{
  "attn_scale": 0.177,
  "optimizer": "ademamix",
  "schedule": "wsd"
}
Each number is 128 + 24 x the weight over its row's rms, rounded and kept within 0 to 255. Layers, rows and columns count from 0. Numbers have three digits each. The size before them is the row's rms in percent of the matrix's.

# layer 10 attention value, 224x224, rms 0.0705, rows 104-109, columns 0-223
121:151146085104159116127123093120132108121086131119084118081124122100136123108138112104149111148145116101113125120127124165132189130120153112096132103118124095144102140125157135098136104149120126154133125127099137141117147160147100129168093129118147155136127108115142114126079103151129079117127125163150139131126168129167145119057159127109106119105121122132127133099132099104071141125177116121162159086109117131121120110112128066112056136132154109159125123131110112094076126104129134135135117096145113099095138136069124149078140146099115120094131097117140142125119109111122121130140112167133138136155096126110098090113132130174122122141169146198157135187151082110129156096141
126:150143152166168160163154107131092130161125108111158124111139130122149102056121110100129125133159120137158141154153128157083114086146096146133129126124153132087130148172125129124121161119126136123140099101117146113123127130101132077129142196150121134128126113157117121129078116138140103113171158142138152158121117131056148113143161149124097116147109131158126109115133142118142152106147169127159140130086128128155110104135158138147153084123084136139133154139146130155128137148107150117113132100136114166115185144101144156154137196164132143166108116131118145097145120130098105132132113110150145128137192156096138070174178177131138134143117136108140113141136168135138142076140
115:131110220096162147106094095096111103115089161154119143129130096148120120177118136108142126117162130151146115173132158143152086110139117155113128138109121161138101159153080151124154116133142105094113136161150173125167116123120152132160099123150121137132124116119162113134144102133143147132145136112135164141139159111122166115159143131124157089142167133159133170121099116173149105082155096138148119162119142136103150138139138157119153085117094116127133140123131105143078084146123117134105132152148125138145139091062128138177139102110126100146113172103168126157121113141113150144156172208140159145116123124159139131115115078132111116124123146135136129138124103096110141107144
124:127125193162093128145143139090083109147104145095124115116115143096131084124114137143154132136148101136143152137139120134108188117125144130146095141148135146126138115121108181126168105104136111154136093082073138114072132126169155160156136150092127092120107102124136124143136128113125117115164127111173126137158099112171112122121076093144137126161160138133131122176132129170099119125113143162120130124169133136155150116131116127128126084137169075091127129153096127135172081122105081135102107119158137133134131109132134150153148140172117110130151107116093136143144139116106082140144129097088132156111099111147139159171124158109125133115168134078127131146090064131122156151140
115:138143075058092123149144117135138143142097103069139162112138122148119120140129116132169126139111138118126142139108144160135154097092114109155071091131180121139116136122132162103135146120153096090130108121150129137110123104127135073119144152134124146168095144126136112127125136113129104121126113131172139143118155141104147142139138080123124116134114125142125120061102138128168088128158129128135133117135149126071189133078123082130156133129117136165164062111104109129167146140091124149121112124116133112140135169183114129166133084103134135101135163101124121135124120152129150112123133102167139091153121105113161160134165122087145122117122167076135103129176109132163158155144
124:126136120094186132151109138099086123134076113164135121087132127110142096100162129146115127104155155121107104141128160137129123126118121132140099120140104124144127089106134133158060108112146102122118102119128097137121108098119192129145132116091110122120131125110118164136120171121128110156091119108122140116111054141142135127114133111119139127114102119114129146141115144183126074136139094130119134160104127116169091109151099091114134159095081077138194101139145096107131066105115136123089102088143157094112121162104149136126104103092141133104067135145135138095141113108148103141112127135131129126105124094116131131135068173123162130128116163099178137122159135145153125132113
# layer 10 attention output (transposed), 224x224, rms 0.0766, rows 104-109, columns 0-223
133:143139150137141142092100146104167119143134115116163144160116058144101098110119157096133125167147111147092129100172155098143094129114097081127116110150131174138145125145104163123128127088117168122121084121128117099149133109107124143057129108114133143129137121166126121151108113117098175106117146080141110083101106103139108116159170162103158133120138110142113065177148113148113076156147140160121131144119139145095171101140133178154117118123102103131090115129130100129138122132096135129119130143157156069123096140079136145117097107140122117176111139136137123145107139115140112144157128141155145117133167156082114164166112125111126124107094098131119115120152162135136114164105
126:097162126075132131143117143094126131102144139103156118164154151161184144127131154127122119126145112108103128132053131060127127158146153149143112131159080132138105115146153118151124094113110151144135191154130145125121142117106102172111156127097142123117124132128112105120113130123158138135124139125102106104162136108110131119128135105122137158133094127116171104168147121120142107169107151130095112133104075147135123138154107133132132145110088138128080121074098137075171140142136102124109136144095139119102062114130139136142076130117098146101124126118103149146082116182135130143096121128140159128152103108116165102129097142167144122133170178132067163116119131126156114109169
128:091116103137114094175104108133110126114133089102122130171145175091095112143120117111120131163112161144097114108106120150158084133124131126149142127074138093084143175104173106165151116121105117207082115128122130145118114127145091114084139146106171162106112101119108125136133120128115089112137142127123129130122163148116141154115128115148121122117161116137129115117128079121136114145106139138126138089109149134121121132130138163089105160084183128102164143175120091089132159108142133144139108123147110124130149127145175133121081154163140150117096112135136162181106133108171132145107092116155129141128189143119117147132069134123146149157100154141125102087142144111160114108133
128:113151109111144083126131125167131136151147083116108163121131133115130141111112147092104116112119125073164122114122129148137088128152151103118112138104134154153073087114105117118100133126156161144139109123173115107137133083095115111100094143105101137126112123095117084150091152160110119098120149121116106160171126116125133125150132123086136108156139080141155165113111154097158146134192161109098110098143166123110120176143126112083121142146106164106166149117177112140134122174142112138183098145168131182154137147096133109084103135145154132145126133117106099128119140158128175117156107128103157113192111121120144138127122140117111089111114151135130144120148094183135103139136
116:112151107122103124106112153162161128095148129106149123125098104094188147133086121119140101164156135097108134124131126103097149152136140132109128091118084116106116117155120131106130106133115120139102127105126149142118114157089119134177110132145090150119162117112125176120115154113098146117134141143151111155111080133137143083144127129115135134106113133069147180122154109127138110116081103134130108123118142119150116137170131139177131106122158122108128163171136119175083139151113129185127129115170141153164148128119144101112112123124073125121116157112130170123106185140099103121169107148110126184154124136069140159123150144193146096150125115144073112115087138115145106101153
133:136141127127110124093140127185089163073133150152096118144059064129119124084118117122114129083162098113164136109132133137118117109139153114108151083112160107175099157121133130120134150144127141165088126158134146117142106114114114107148112159148131102124142122127127117143108096123111165163106161110109107111123160088093172150111130157172144124187124105125145129111141105132158105152126172131171149136105137167154120128108101143120110097159138122141136115162132139125127156092103118156142139124082133143090144104160123152148135134128136165107094178130104101178082140161094152169088130118136162136120140112128124113144131145167132145158125059121138143140134142140109147150123